Weights of a small GPT-style language model, trained from scratch on English Wikipedia.
Size: 20 layers, width 160, 5 heads of 32, MLP 960 squared ReLU, vocabulary 2239, 14.7M parameters.
Training: a variant of Adam for these matrices, 243M tokens, 7422 steps.
Each number is 500 + 50 x the weight over its row's rms, rounded and kept within 0 to 999. Layers, rows and columns count from 0. Numbers have three digits each. The size before them is the row's rms in percent of the matrix's.

# k: layer 6 attention key, 160x160, rms 0.079, rows 54-64, columns 0-159
# q: layer 6 attention query, 160x160, rms 0.0804, rows 55-64, columns 0-159
# v: layer 6 attention value, 160x160, rms 0.0756, rows 32-63, columns 0-159
# o: layer 6 attention output (transposed), 160x160, rms 0.0736, rows 32-63, columns 0-159
k54 100:525578455457498470516445447488546545537473572514515560495502484477565461557467555413494426502537430422571549452487445471448488514558470517571480449558546626497516522524451491496485525597461551532472467542547484486554551537473484575525583543440546458482548606513521516587384444406477524590474484475429529517494490385482462540495485456428451476470413467517401400447475558496472517422542522450425489543557466424528547536599487592471497488437512620423473519481519499514428497583495491
q55 087:575476482558519442495497461535492437482486623469525531438544454485525526530538404538511511518584488500547577448426611479376474557504483469548478493434489506470487497546540503489476447521502616458584611515596528553492469497566529546643540477587439606574561477548492450563515504552447510538470460508561458473514547449452454465443487510486545442405434515495414435562569437545543494429498468510437443564423535545555481546466466527467544502521498562396441425497498520485474477526539453
k55 097:436475575569448502419498442482474490426442441487621518485502504404457576559489444585455506518537440578517599538462533475474499466584523523439505494488436459505506505500560576482455494443507521525541525435568510596416522517609495444486454363544414572539496458560453438511528551536539489459481549529541552457561539518484499487541505558547487475456518484538516506512491362528494548464569522522516437497384467454503452536381488477518488521537475395435479495534441483595614432508485533
q56 085:493528465432470522561506422452459515443441502448534529520519530528511453475442526571582329575474556551484510539467557458538516547555471467550487490578496494462528566496428497497469494500547414554499431482439448561496544470395450516539477561429577479495522554507550456421479464432473536411560532513524528537440470512482520402475446487526482526578522515507479594546532588476462592442441611517540461523603443471430489396599554511570440460465461427526563596433475530502540514457492498
k56 095:511590394493515513565458513437515519484506554493452544448552463568558498484565553494460406495486563481571497410511490455425597546550566487594486605565532495462452516486516478511531620589488466547444500457508375478499537507403410511542507484499480526399536588516564554519493469410488494543523440464462528485474469549449520534518476490509443517505506425473522372412453589546604438472484554415459494554538501538540512469595464514480563494469474505494518457491544492388534597505460475
q57 100:510501522498512479512438553445544523529457505575463580440500530436467450423512491512494518524545472474601440555494504528475529425550484513433526531453482431441532458510548518458463419471507486353484501468556495523412413518524471456486403452560561467503497484491488462567581456537560495467447609502537608484409522528434484520431562467568499558484428524497548563431448416492464526591605391442443607529456505571468453429449523483575549408593451528547519461532495470497512516498421533
k57 098:479446607362505563500464453491506520511418608590524530527456517543578525458506532480523497506496496526458455629633451440529502451492499578434514478516506447506494452429461527481492361493469611528453425487433491561475541517472469434466374563548580467466452498426455458458474477519516547414517502522430433505459516468524528518549470462512462548452600492527570493563519521480544539480458497615454463420547504570495506489472530484534495466494590443520489593473522481513548505562499607
q58 105:456494540475595509474572546548424541498591438500562469535488549481535566544558508447495543395405568578463461506473449489559476521423449544439500463526447601562475491472420485458594547443444467555478460557386427443457501583373449470498521493417577411479476484497518543371500493467543445507549454591480437502590472551623487528520524477522478575533539458523496516445440614519493539542472487527578507481544548446458493502469488537521482554503542429566513455482508516523508482451480531
k58 086:527580395415493470527531531571496480562599535442419429483534526536443484436540485476532515483491518441492437458477509546507455552504431459548491476481528624465528402584488435507537589534488482445519490620445502415550497415485532523513578593427515479452525539484539536493562437546498542531463516490443483561495495447506565489426467506440416425543431467467424564515448605562450503541438436461485557530585526481526502439502471569537494534501433588600545468435538549484421519481559428
q59 097:446532499477497528461521510481411527515495509443523553525463534499501477403538640504464459519459529561430531470508536478564553539473563446413497551549462501557479442513511459455475539504500419586483455592472522463515536578442469597565440457440431485432568514565534437457535460483551557390560466410416416501455452483549505453499518486512455513602494512458476473518613538508473523443500550491523436520591458441384490452593479535506413537447510354442512474470551503495470531462448577
k59 094:543498488495436614489467505421549488485557534415531523565504537563432487420499552413481535470497552520549389488400504575432556595460448474571508578522536517475530551582541413534435628579490422478551489485536499457626470501483482622504509542469452525492505527466509563502489491525405470476568484543469555522407576442493544478440517446440514503494418462439528540462500593494551471487490501398596522559549528507534520444503451532518529540474497567467531421476547495522470560412472469
q60 091:512532464458563473467557547561501587476581442570525470470498545448542551427518495449417627455422547530543410528464447543590524526460433584421562463467487529544482417455484530462607541465399559454464548524447435468494428537478521462530463440481516498521441435431454516460525514531523406543538529576488457541577539587536488560512541544528531531527516526526547491487467500591518505562485361532503520465531568533576432562425548414480511575542552426578475504596493543493505491493483519
k60 087:486485455493524404537546455544534486602512495495463461564468538463460550483519448510500541501515531489463399563546546563546387502466387559463588417578477570511584452602503478525466455521464446520502550630521560521517514452508515461527539651472510435549505468519567538489620449542534523488497534434492505586490516374525509544459450427446437516555460531468506591512539483453495435541501464543459560513494533473455475463544448615554541451520440586568468505479457522567444539498559479
q61 079:584483437547511450415507599550462492399488502524487558453511546494437521502512485450383599540516433471532431392536506472426515453448494548572460506433548494478558454468583531447535441460461518391519580488578508550449464515602486458517481461556408537520509497448520505487435559526422542514440530455498480463537557499425502508459569537543551436504509478487526452475582395609487485514508519503446502517484524532553434580433468380461488577567528523410564484525563569481480402512480480
k61 098:475490484477474455485525440498449458491549417408515516536478568438461532581499480567495505488501403538478543558462482448540497462490451524411476466481436480488586536541550570578433463543584479614536561561534520559422458498562475490426575531545461521580618488559520413545562452503479523495577451525555555495521542500443420516524517539504497483493408497463507555619601399502548485517591561517420461548377530428469486582437507522528543483552511475444396500482473484552505431515513533
q62 087:504481473464578504433592499481571573490502413560522473521453508435541558468543489540473573483457540563451470530472434560544508458471428588480544494472464485569528396461491561508558508576449423452513523528492424410487441491503541389491414496478578550587498465478428533456546458543517498563480483609437532525486482531554441507455517530574479514481456513548484562498463468555532418585433406498434488413508557580515458526429588445526518504563528360559500484632510525458510486546524526
k62 085:500517498492535440506526506468529463619510543530478467529452511508480480444498466523541519555458483546495445522563492526525421462486450516564513487555531461535495428495433494527436504608443481473491502604489515497458547443462492478580469627480561451532472581492481523524604432579515518435492522428403522600452502362506527558421447450446438468512429554496433623441515520539477440488497464532463579522484484545456493372576460616565558432508471587505502557464501456523384506552543512
q63 085:586596523521520525453469486487579483531494550494451463465441461511567545538536662533561519548514499581447590449522480449574424527527530453568479574461478480527514566501537518540525541625501530469496544585525494549496476449409598491510557560495468596434482472580486473547609500539608481522481454452533346519491449484515570524508534546512489543570509502522444505556635443532470507529495502472519437503450483564445517449564432566491409509525467444552524530580485497447535462539503507
k63 092:443447504499494626517452485426484478517479379501518552581490466458410433501420490510493570526549537630508522472459468552502442535456485491514546492444494412475606542524555493559459520470504545518512566458426578495478507526491537425451535445449420464594429489550495507452520528611520463510431457455445591472523493589506579448579461506478597529508460464497455566462580499495447427480534593431503573485517513526508468516464447433436575533495424486439584508419482453530441454521445563
v32 073:569538489481487451507521524523419460542469584500503471526543530547394611482588477460549511519456451500576479442506454435542400451438559500445438568464487542470490533591496511645478544393464459473516493487497496432493467498502522607590467548462469590482498514589568395564500436449468488486485447521518478594531504518481428495563575407513525459399595478402544583514501548624501567513503515512416490475511467537517496520550523512533445524520523402493513431519452462474550491532471472
o32 095:367519512509439454503554553545520551529538469486569497571553552498530495544455532505400451512401534589521510500551462534469370484510504576524537582497571420531508493516579433573473491533650481504438473565506535525450492487508502511574496522562558649486452483542480522450473511482563648449509508490498495478564492479513517545486430531414522593650507527556486456547518520450500505575459488433566445473502513451470530484491518535537466583463469513548506417575524507551510462439518437
v33 071:505492518551524491490513540484412465499421556441512503416543487481298509526532487480532434498576463500534484512577454484503432522486556550513493470442554555541508520615521506525480551559491464501482500554480532445603545581518522465555462589555521605536504460477593453492538564590451535406443563535548509618449492524458466455425562453515500529481517499544539601540500479537572565498437421474520530487464610509485522499571572486485503564420544618483524486473505459559484518491589443
o33 103:502513550559458549494516526576506488485489559489481414487486539537521412447483508545626532534582410536494539549460571525497483534520520373507497466554555534503522535452510548422517465530499495497426489522485476444525521614414535552497509547426391459465522456642478526521530557589492520431501531523540591481471480552472582453464474447562553509437464540472448546531574531537553557543527462427478514381649536549547622412500503502589484551511551543481554552503495515480504441532526461
v34 072:475500492534496524474479435435587604466589465427429515452487476499612390580486493461477464507524505486420444554430419516426515428566530506436557452525521471489511401391502490435474432536539486575516452509484472544433504472514444475399486456545507455516515517561529562488557462485514576524538440440369518453525475438469515531438463468476505581504414446497518386518477489432430516591464596443596563514499384523506561537429444551505531511506470467512465530524504494511496497411472454
o34 107:545552455531564585482465446479464402460544384490545534541539437485531549481515522466541571370467497425540465529434464505527503458446402417542374472559570543484484429437372532498430505444564538562576547420493540472425445517551512539472412406433419533551504545477503446507497468575524515463502474560474520556495577515485476546542499505525518413509560598456417546405484558485502499494384526523501487554522483513494455507452536467474556453540522490505516562430528463501510599514473504
v35 074:524469441543507404469520490512589559431503456520486466416512468455524466543431574484464485504458550441516489477362530529459603538546425494609515497517489469475460458433481513353480485561481463531552606574540444549535379501550484533563588491517573504417494510574418498495461506516592494497439541529517524371401495539443491517505448544453572557550448543512467460511518445471516590572469487382550541523446462507498522553444449474488565534483480522537440514551548538542524458514463460
o35 085:497454445489524591516445461424408417408506539485558472456482391497474562452456558556521554408635451519501418489568485506542561501423455436470414493548435495445506479467551541477481480507446562535517497456425447451482459521513467529466425468366445463583573531470519487555544527513513435576433486452495537457442525500453574422510483445517491368531458445475565612418431460555514476464493510523429535537545547459445466515543465464497507501541555489472562569470428427541501506506536520
v36 085:555554466508469459559518584567486448593439540542541534520513501486426553455507495496476496517420508470558470474464501420432468597459478476519493483536507550479545575575444511627493513487488485533554520538497500450620360480477595546657596588547559499511522529627526466486502455525558463470459502514444513583519418517456420470560482440427531499442563556459543581507580516496571567442443445526473534481439456453496538547552454538508558494471514546525510498536462477507570543488428546
o36 094:468436534480454459576561564508489458525491573517421526452554460538549457527491532523516545571657539569524544547538512458459460570507613495475615456449459480431485586586522466496574562560514476501462443456442600439428480534539555399518461547478482619480517548549522497421498503514528490490470528395525467464529433471434483584484509530449476548503495452465553476501483392512512459552535530453570457490466530527482508443550435571525426532508501463479462496501395485475541432407523381
v37 078:438545539448502500508492458452515481448512478554478473472428527465607491514428492572509486506476545512489505530438506512522599538552417489558466476550476433453532461457480554358551458482518510478515554541498472560430535417531541460593527434509484417480587518472390570388491527429560481486448546465492530353454454492503538528406458542515486432572475545555512513467460506464516500321456460500485494526506474487436486473435499425494564438458471522565445531546557578444543539536623504
o37 103:582435451563557518529392576449501473525501575477446491462399508473409522519473416562484457456550496494400443528474545465516580556569511597398473523472442471516552580510505548454526527493412503439465522546492484491536480473458496432422514417529545425522593491387518595529526519526444348591506548463492501487454496522513549429470508506494468513474506430536593472545541439539468458466588522547570553553442492484466448521506508451409437558489484498457507592445455498423488454537497531
v38 070:526519419492502480540512513558516494545469546443574545486492409502493517477471493462466461529514407367668545502497539544450405434494452544524501515501510505521576531499440507501471514600444495525560470568544491497507435614470489556508450567506551660495428522589598449460492474549498431439453599500561486518558464502496584451495523445459525546527525489460482610509529466534533554568531468562568592465500570530496545492499565555482487571575504513525538551507469480610574525437520476
o38 109:444585517561463515498560548511526547452498560453474412501522469593504515574511566594546517494545431465524521508511541482597384549468589522534515531526470473423492520496549452512376506481607524535493427420445591539381531516571474593503511475531432598548589471527461345455494505553512541516486469449494519571492487500421459513517473533489519432485447513479500556438512476472546523530474468418498365450543541486524457521511479504564461534545536418540475524457470427572545447458459439
v39 090:519420506516468501496512523545466452517435529521532517522492427512355503495539450456515476500384480513504507490560514435497448514484526487459491527439495512466493595543478545609449519362449419543517502527498508497500442607532547545628560612515508472538494469602473461486412458521474545439486483496542595550536489467461421494602537452421582520401618526502520539502563499511475548533545430443558549525533520516465561537504457512616502513455459555473437472431477513538610549557452527
o39 091:510512538509505521537524518566548521430478505540573494533567544528522449446426480560541488549560479570563528529594586564437477472474487475559485569443588530479449450596573490536507456577563469513550499553473481494413470485456470493471491514602532525455423473471431590421489478509493529417410517546515522463515465563445562514403477451484477600572481499636499445587510394528481537621530513545497498530506488583458471470419465599506444556458543560493564549485425563450524453443498463
v40 066:496426515465585569551493456529503492487448472547459445482465459503491505523449529495541491508515460471476544494502576577614562565438393444544552547432499506511457538501520490462539505569496538504481499642482474451578607501580463473529406554482485554540551520435533409438485548572498414479505499613484490538395519593524610573449486486623480477522454526518461614480442494490471506528494401594466595533457523482535448500498603474421485534486546565545521557506551542460502519538505508
o40 095:484469577592452526474432528544572563431490524558526434514411591490439527537503459600458514538479383520484486369533560481549454502564506588492434501556444457529501520501590497439478439472430518532482513584492428564518522574426519529464584444489493418404585467558486494592525455486460488558504524543525473480447493545503518447572511512499487558500479401514441382567572481543552507458519475490460442503504524474512489517450411485418483510530438541508443411574589502441504481554435563
v41 068:505516453441448443480496431431542471530542508363443502472492413468474461600529517468464539459504447485512514532580501513589489439503428522402524523419500564527656466438553513634522550582473572521494451489524506467543531524461495594492466535419450439508497472443629455520521445446501515488488383492522453532544548517503633423543514466495524458602493449454411487496528550534539489568460562568486483484506506523486492492585501559508441543535487474448405448495503432555450451485500516
o41 100:429574521471474422468442506483468561483502513489482538530513396458434484531478484585476374496452485528447470458465468548474470481529510560396495494465574496523434490546428356474514412484624495470455418520481535612542534554568495536445489434543548486476537423497525481552488518473516540612550472510465483540548583578513491448487503479460457530467567470558542522515536664436483473498520434538484516463508422460431459525484556474518513428502405457566446423436618486515492529515457553
v42 079:508452493506488463519538530445472484462482491559594544459452445482408534534474481502497498480357500544409509473530535441489597438574495465447468492482484522475451578452516502503479479303465496521494482476495500586372527503484529583563516495472451367461471481532473502477420461499466519530487442535660509453525518527524498528587478524489594523486557481499474488483554483530489517535545502427475406535518509488479442460540420422547439399468384536499398449528449511497515501614472510
o42 109:497505556444505539524449425509461507534511392541507614581488518439547465414379492449455439482393564535484483526553469523517516451494408491420471498474535451606491444438462518467542484474493450452565496585551491541548482491477442508473474532561503480373434522417548563573459524420451596501503555566546544502453512506509525449497451549464441517512536492554512540506489472478448474557547524548481545550484510552469579572397602534535560537436545515431655448494505490458499574558511549
v43 069:503582508519473442461532479468568543507477542542512495489464496512644608496433549493529512523508459454525454492480542578477491514511431542538516454626451509511560457475399513515549549654441478597522494539480561575449367452470595496604510479508564545516565525518445488435475472491573440496508587484462501445506471553537482468468439453465522540537489589483536604515490506508433544363430476568505531476469438483465447496543442511521644466505515472538550516586509495531495486436492508
o43 127:495470376537499455567477566393502485480497592476390455507497396505461495513451491537512470440586467464497458537458490471523484552507550522434491526499440481439508541535494504452491572479492492414417448478504574463455436421526484517454424482494507532580593509489558590514525597568503440532483445411447512507472462501512492500514493536451531462520484522506652466509491483455568454457470572463609469497473478494457531465568492521469462580555485492503456611338465432503553386451466417
v44 072:524478468481535533506484525518512505454491483421519473444489497549506432454518477494543460476552487452652548524571523508501483484524476549675502496490507466529577508528481491397514533659510551505520488509494507537576490637527438482554377513471517624506495493350550503448487525599471505427473566495494557499493450469491587482494590515564428567551534545550486562495515487478512526490498510549544549567500433511486466535477586524469484619469513599491554588408514477509519508509480572
o44 098:491531507616519523462590607500530532475483553501546361525481513533446465558517516619564521492579355503496472517439558486580474456556499528489495505471433506433506537478507441496431465516509572559445472435508487559514555545476525488418543451471462411531564450496491468528533436647450443553550459520454503494555547524491557468546508444536511471455493487464408387485523501489537530493554449493424528451574490545569470445484434438472471469559544520585366485501570542553466455546442492
v45 072:485500549438507528510460500458528495465477526589534541542490556559448523519560442503498479531550462462516551528556558494488471611522550450476470510442488488550421538647435462510558507521494553446443477600546488459487450436389437624446452413459500545467463494368509523512468592529465383445529603544535538485434557596531526475406547518522440531506480508577418540551489459497500454502490502558529525499563548487440452389550485453438594507514538541511584454543551506498473500509413481
o45 105:543464571473444526512573347565478518450426496515496443465432462467490558518449509495477440504475492479517512429514407504533562539544496511514513444535470571538448453498507535478474550406370508411526474576425396472473528570530390529492526524524451484434545494483425556553507544471566554564529468525503420454417467513455470511485516499628457588480476421542516539474474414493480550516531525472424497529426534501569544554466491573514513552511426502416462494474479390529401510571413571
v46 074:477448570471567505544528492485424514488447521629534474541475553516376593449606493532515553556430495514477580570563485451514489591477569451530460498477452521484435558639503531570439511370519464489490527512490463500519492550561564545646519500486473528442452496514445415503523552512515545498466502529579595544354471497436435525507554499525477435443487501511515531558510521550492507397507452536430460502550500526473506454485479506500523476460480514441573445516457547463516504607542611
o46 116:477392528459475520527577545508532512506531541548530471459469582502480391506478480538501440617515542532454533522551611508478563511523593550468524540451486432517502559494595503462614476536437470502452530591537478467515489555471520462605535601606577532422535458563413594470567506417477500442524569455503480422443401474506591464435522506511496579497494414489549462534588453574512509480576483540533557515465456466464577498544468482523456531509445491463511473557451526452482414493579539
v47 066:503511455530577518454583515524538511555458534411491464470507499499356465558489568442556469456549570506463561529539401466548434425465504545446542549537509505523444514524514491526425473493550490557536475542478475485547484576555465452474456594504475476540508428531599491518502466489506640464555389516486492610603510446520453462638478410437490541448499462486543520559531486474428538500532532492519508532526627474489503446554502596629466482493484498507448550463424521596493474504528588
o47 101:504547489521484495568487519449572519530529526514504484548534475572507544488629437512691579541503401491509547551509573532433480497548499454484474514515572512431483486631471455490520440458559493520457535451462541573463578607563544597472475497523461535464523470504530467467493442567504531392528557524498467538493492511474538534432580536543554408434541512443435565496583522522548517461408540535449473452566392517487495436538457533517455507581521604511484471507552515484435522379523486
v48 074:485501485495441506523426423498575543453577481495446449524459553485631439492483592526463505511560555545411517440408511548494663545555439560583517496567538480466441450396508498353470474546533529493497524466480526466549511438517505496514557530518479382418526550512347507449503516451572545496514445499441477371458503510478516531433407538483496460593372564525459429490458445495469477475401463516527497525509517517502494465479505471487535485486468526561475546522538560474529491493510486
o48 092:550418477487620522537408526430482448527457516447459551413386466552405522426500478509528528427585542495407495480494576542508602514538535567428489471464443522496567540543488566471538467444399545484530532422464440518517492538428517456467554433441530436481538509417512422509503493502432385480477555417494495456443513493504543461525541493416488490456499385461528547418522464573500455408536535540506528567519469485449408527527533422440484409533451429459493508496510528433462466457488572
v49 066:466491528475614468486487430440455529511513529493531456569436539559536431460574501522531524431506489511474618478521442492561382469474485517399517497474488533487549471457480506561487367413468553519528397469446486543498626435430469515327460474465476447513474403409577493581503395500490440536544444496443464517584516508548496467574506457543466465507538471544502511479422550559489464575545549522493497509541558546475492477489507515485483546566501399492442460444498419450473553479423535
o49 098:474586481521472443444454533488578559504481450477527454589507531437511567585516452500433404490333470510544470483461439493501451440516465651543493594500587458523453437549461420562457514530576498527508525547565513599501537453555487559496475463530530526488485454458553501504456457505541570543529455563417490540567565511520494572502407550511473579600473515552480398602539540423503484501436450529514499482430460476518473508464518494440506539463467544564429468524621503517481583489458512
v50 074:548495515473441498479500641474426503489535501534553520483482469522427463482569507546449512477384455464472556579560515485499448459448452478404490451428494479437553541478470479589479510332478487489572494384504536584386444472515598499443513441465474454498431495482560480543474486521478490534485600475603516467535448477526434509636462496446497429487578513426484557506504505513424520567511554478511445529480451513445447464511449473487492516491473482507377377432525447534484468555523560
o50 106:472592468445583439542523437388392529499472548439479570509507452468578451588428511474470444575447538451536487524503467440463502450528434516484545551476511417452505480480428445487455566555533493426481470476587639453546469369532472547552427550547554532590465421483526518491469593514433476539475501429453473512489543467493491442457406583465508432494506589515580480444464490419441497499526527524455619506491488461478551534475560466568553484509524504553553563523484451563497478487534434
v51 079:472493545454557540535485505537534560530501522531485481456526580497464557474495532486545522498505564457415536577448479552489485516531557506454543548514457483543404455541549440536436452533560476543423476607420503450535562456544496403458523564523482527534541431446536558507565513582456551518513607573428539549331497478480506529374521501540444520533475562532554486506416511470531457451504471556549572481515502518556524438473619538518537489514467391590643521531525518543529453423584481
o51 109:555488521482380510524487576557497524478503496541484438500550594586468410545554438501461476572508511421492564481571521468512558555547627456559450507596519595521461441537565557439500529492466462471421588524478493479415486590487511553535508551606457556539570518525409513433506583496534513425567435488488566485391457542530474555484573433555601477531500498449500490480466600482525541493474478449531425447558461443410565428484436488472492455535431454494540485571518487462499523514500552
v52 068:484553469514536493419486477448539483528542495427494511502535462495585351601499526508514457486581501542549457502433451576466456475464516537473509508454514495524576419412505469481484487604586552503509513420498556564504491454512434448360490534495486396556462546509547463533538457475514531548537458439418401508578517511524524501530406552500510543474445385546467403412444523487440460610445555459565465489479459499507577517495532565520494539548591432445464493463519416527447515428437454
o52 109:482561456536583447499485466479493448502531429489519531528518450469536596500547515466535592366449491468531453472458474520475439416489395454493461487499574521415462461495371453527409460455586558554537451471484473543581498517514502533503496430376415488504443499464571416539495394554601522562553435532443482562594605498459470532484528470488478397536519526422404527460505556467497473499440508536429512521495466509550419506524492435495524494523499513553437480452569479554455594457457506
v53 090:513604496493480468459535512433524509529422510511461516491492496474638535510483541489440490532627493521530433443504431479461418488419508498526532476632505530530580519448444547549506576592482455471545514501481525504477500460446622480579572600540565544596625515571521472542510458399505457508530476422452551555510503427501397432436515448498516427434481544441560485517526495493553503361444471496561445474524465466576498540574524503515577482515533459495497476532556507527521511475588441
o53 121:463494416510538505476514558511496466543538588506445500535552472453412489558484535496464534449514528542546523527393447484447467568546527462505560467476517521475460576505466516528508605552553510497434439411433585426405434414529550481530519425470541594580444558555581593486491603529592510479469492430478539489561465568539465536557483481426596531506553594534547469551512550449532508502469540434605467505493454511481503487551443529491503548516468507529572522431468484488596421430460366
v54 075:502551537498489479483523506535516498490464556574521491488488497531603576442468500557479530542505513526418472428489515467523509593583474469600499417580508462466413583463435490393587457450425459446493522551488432521528524371516585552598506504520526489443547482521456462460488494463536488478502471546521495475450452515505426541508574482540516435446512520528543558527503472484558584387499360508427487538465510464492438470492493384524550371458493520613549523593581559418510495538469561
o54 100:499403479498474546520496513444509529581485520502479456496468484482494537483534466549511564474506511520494511508536462514507551526510532547392514555491462480534524579616574556560555490502391486463465581580521484425498485574433506497436413561455565491497570564434519592528541524507430481451486521467471452423468432502512542540511486522570471562509467325563543442500505389546519477466459611522542473506469483524465630472527473571455413594490551620395463544554495484454520406518470507
v55 081:504568453506517481471510416490594512501517507507484499468424500468688562477471580539406473508519527467444466449419509548525555503505434522519531487591474468485488430448453506391558440525475525481528513580542476567583462426518535481555468473549451516450581520590421503465496473444593467616502468545426398429468546496535425569540432557498487478463496527475540394546472459509561563458528456481482465506413475519526482525462468448519492489524473412549433585571570559420507437526504484
o55 103:477470456549558546498375531461545503545510492588519442555481440483476576518536498546448604416513474525586476481522459547472482521416429554477501574441491446482548481535497487581472481562494569578505516476490526556501500470473526538462421498401510398583536482463601449532519484417455500529517500497477572543561607497512584542549476537449499532578508469542509421473520529549572451517379588498517483498462486555413456507437444483325539491485494552542468525501584519480583513423440542
v56 067:473490435474538496503500468475583540487548549491406419466540472473464445512477572440496491500458466541504418523609427568530602534566454454506496526499523454567502452409499456462523569467513519460488494508482551453542614451581468453492582540502529487536561518441507613500587542502433527458538539521495547503434449414421627525355528516491564506576487522452469484415467475477597507451507513526537497446505526507617538483524572495486413524542468559497540530411473515567507530449613428
o56 095:513507587479479443484455588491387528548514539523410478514456565442491464548532466526505505553546453513391506521449494404488533496538507474410489425511528484552521581496462523377606515539524483451442563526539522470583540659431543427480475497436399431554591503537511486524499500536439447491568508534533540528513502549554507468551516401562486480399546519425472498507573596510496508451549477497454549416574519510471533445581506475535476491474480519455519537529516517443481560637585488
v57 062:561475517478486571485513544497444481519491488358480541576529527528425496512536481474514455496598470466541536494548532458448444412466559538480508578412509584539500575511509488625472529594591539537494486442510526506503522628490457425429498542512488512503447404527563476523512505487430496506476428433508487570547513483483584514561543495398499582407575453502572501522511428509499564611524536456538460536546569462480539560537521520549388590516608568469506465502443425560502468540469445
o57 093:504567485559525539446592492590574503498536449513535455526538529540560524501524577430568633521433414528591536445473555532543444483443442473566545445517535460459469498460481503561451496554556549623595472442459455546473533539541555590556559491523439567433421505588494418482505408476563556444457525603533477527554536593451524531535487522506549513474499538525373546542534462523560569555474421484521489452554511498596509534419463519518574527508530523560534445556521529528524532507464501
v58 076:443428461526437503509476407413509561454548462510511512563525540475573506477511521549485536503474483476459459460458504545512606495571488478484517550522450476431461507417515474395506489452454563460518499405466493568568451399494476571447573376526459401455440488497382479507499500408585486531515456492416414361478492513485509559532441571533449490489465507465535403527491501546571463488394478463523466499455382489481542482553382469474477500483500410440463453579489484425452504524480469
o58 106:481501504432630435502416477516493479465415454497492528434398434452546505384474489507381493441526544535508426435574498560508508497433494625468479494459459514520529438555522532550557435560431551500541506522473432484604443458439525441547477507440563435535476464483527470512517406421454430545485508454483455505547566509494542489487471516446473503587464422562603410503491490572531398446593503546468543525392520488488424533463526436486490433523456454516498512492482515500451457406499577
v59 070:489525595503544466432491477407509534486532545506432448512461567496525491557446570532453574495547574628427463531527422528565580565491512563495472505539482499434529404494508521523542510521546514515368482441491500559544522363500452513512559504504410357508542503490403546492445410408497590554491375513473470553469541443493442504548437536506510438464435446472502412517502515482471456424447587480457413481538470512543550480466432502471479427492465417470448479502476466512438497551499503
o59 101:515408449405539443532454534458534473523537432551521557505534469481481435414536402420465482429460510486511536510541515546413513459461465506396525517396522550532450454605492467476599476491446490455481480575467445505614463533488524437504506548515507483479462463479555652506496482402543468454511478536479453501536545516576566518420538513461520532544529496557572437542492576550506453520473499560562579516417428502429502476472462497426517524472411527553512444413554571415424512417530586
v60 081:472489494525495558488462471443515504424497447429505524422490427524484439580463484500497526465459497515588498527520524517574560398500510513495520524421480527466545514460516515535494531577546629482523465456513498563509516574469391530414446378441489549485410490480505524533530463514428544475502451455515428452557541482495629442544503510518454595587478408495411404480484518479476470650519636460499467514473524512470496508415503562493454569511487397461448460434484495634462457489488549
o60 083:465557510511525527457546482496482504503499434510516504529515418512487487449543509483531467455474485442488502505554459508551555462457442470508470515536525415512529439369430427488430395440554486493552463445496502610551574512566444540454483512500452418457497441455518432514460545435470549534565448585524560537548535463543429473521551564430467393446588573509473580399423630468463461514515439539459513470544486512480488556452558430486567395532465456600480420452585478557457570573481555
v61 072:483537441479432582500469455482592543535486478507398454530481501488627466468456550549469541506503572536500431537406521550472528517474457564582484511563495501493420465412488498374497451576536522419477486412476515534440546405557523425483534480562494451448568517552398582390539510456595541490500492494445460435512466412465487523376458575542504407503391522510516368529534466460449515465449519505480461513485423469531531479473541501483566436525498464565437552507506531541517492504550481
o61 103:505456435520687512473546452446459464520502507511521572361443435482495458468590454521545547496579570419526558532460483499533532487474512491510513453427465521415506537496513571509560556480465482544508520451486538392502477468462553507459470470456559450608366495460541433466496475560432381510482521433443446455531500461546487532555512477459512452401526525557535443448534517502494489405477598517526588541531462488491460494554439443504527396552533492522483569464431505510497400432515450
v62 069:540478497518464556463522529546461468432476491536558499418495489486521473410476420585487506583458429436526572511462532459484566574481465515581521517512503454439514561448508498380571425506425447510515554582519432551469454546484517525540514424552605478452502451468382517463488554522537426472484594490444516345444442538483399518541523555487450504490549542550509548525574460510475544478538472523533563488464443535437423527420454474461585508429463608540536533604496545424508478560484554
o62 083:517464529540559566520550511497560526446485495484487400486442428455545469457510489578542520469563453473577527535549485515578509485425522560473478529467427506415491489530566592477452553477381524533517484486466473460420475448485464510401474467484490475494530484472465532530539452584503417564382514508473491495438537496489562521472415530519442519531476460607540405446468310533513538529514523464552519490393578556481459551512454507468413511453565458534447611466436483458568398454462559
v63 092:497470433515474470499535476503590489406516433486438519549539495429615414528425543463516527561517405466601375512416497543436616517481470535596524549557522473532477532464500478446522561644524494515538559445535515495500442578541526495590562516506519495497498601545453515449551537479569451502464583455446543417456458434450538498432490560458578581489438556493521396520496445523480554485460474482569542475454471486521509537433531438433499554440502592517475507538477489523522468467545410
o63 093:486470535541547549475500590504462446487580560461535513444485545483445494444462590490462550428568507509469464484484595422552444474432535465442448433488418487491603612457525539440510539495547527483541443458456485385485425504470503405522516414405470611541509526558458424471514443540534420495461555464541492498424486553469473496539501476419486476465501539500510591466563446557535542480528473453555479547555634472520404540570479504513480515555545384464547548449459536527565442539506412
q64 100:588550477583510450611562538529437505522553490417488472511508451496477537565480472516513457436471498440449499445513569524545454547460520462443377435464488479440446522559415457451526520582528565406476476593515395517468427461514507470467520442495500528532532426518496540480485494490426431460423576574555525522504610499537531573441453401468393437477530449496445459566569509483559483557590505525389510474505537517466491547483520555452523445540558467530517587574482531469495606420463544
k64 101:484463528479534527444525470521557497490520483466464589515426580485478554495484586401494488501519476520511492459488498505495429565447456550514539492490455521576502483450460525508476427509510570575531451511618599448564456470568498419543534496512498467432394493617460559521599578576514500470492456441462490527512523424472454506499374542448451429438404459424528509527517454496527595385476520503460478530466446496613520574381570463490478530487410460445495543533472550550522456574528402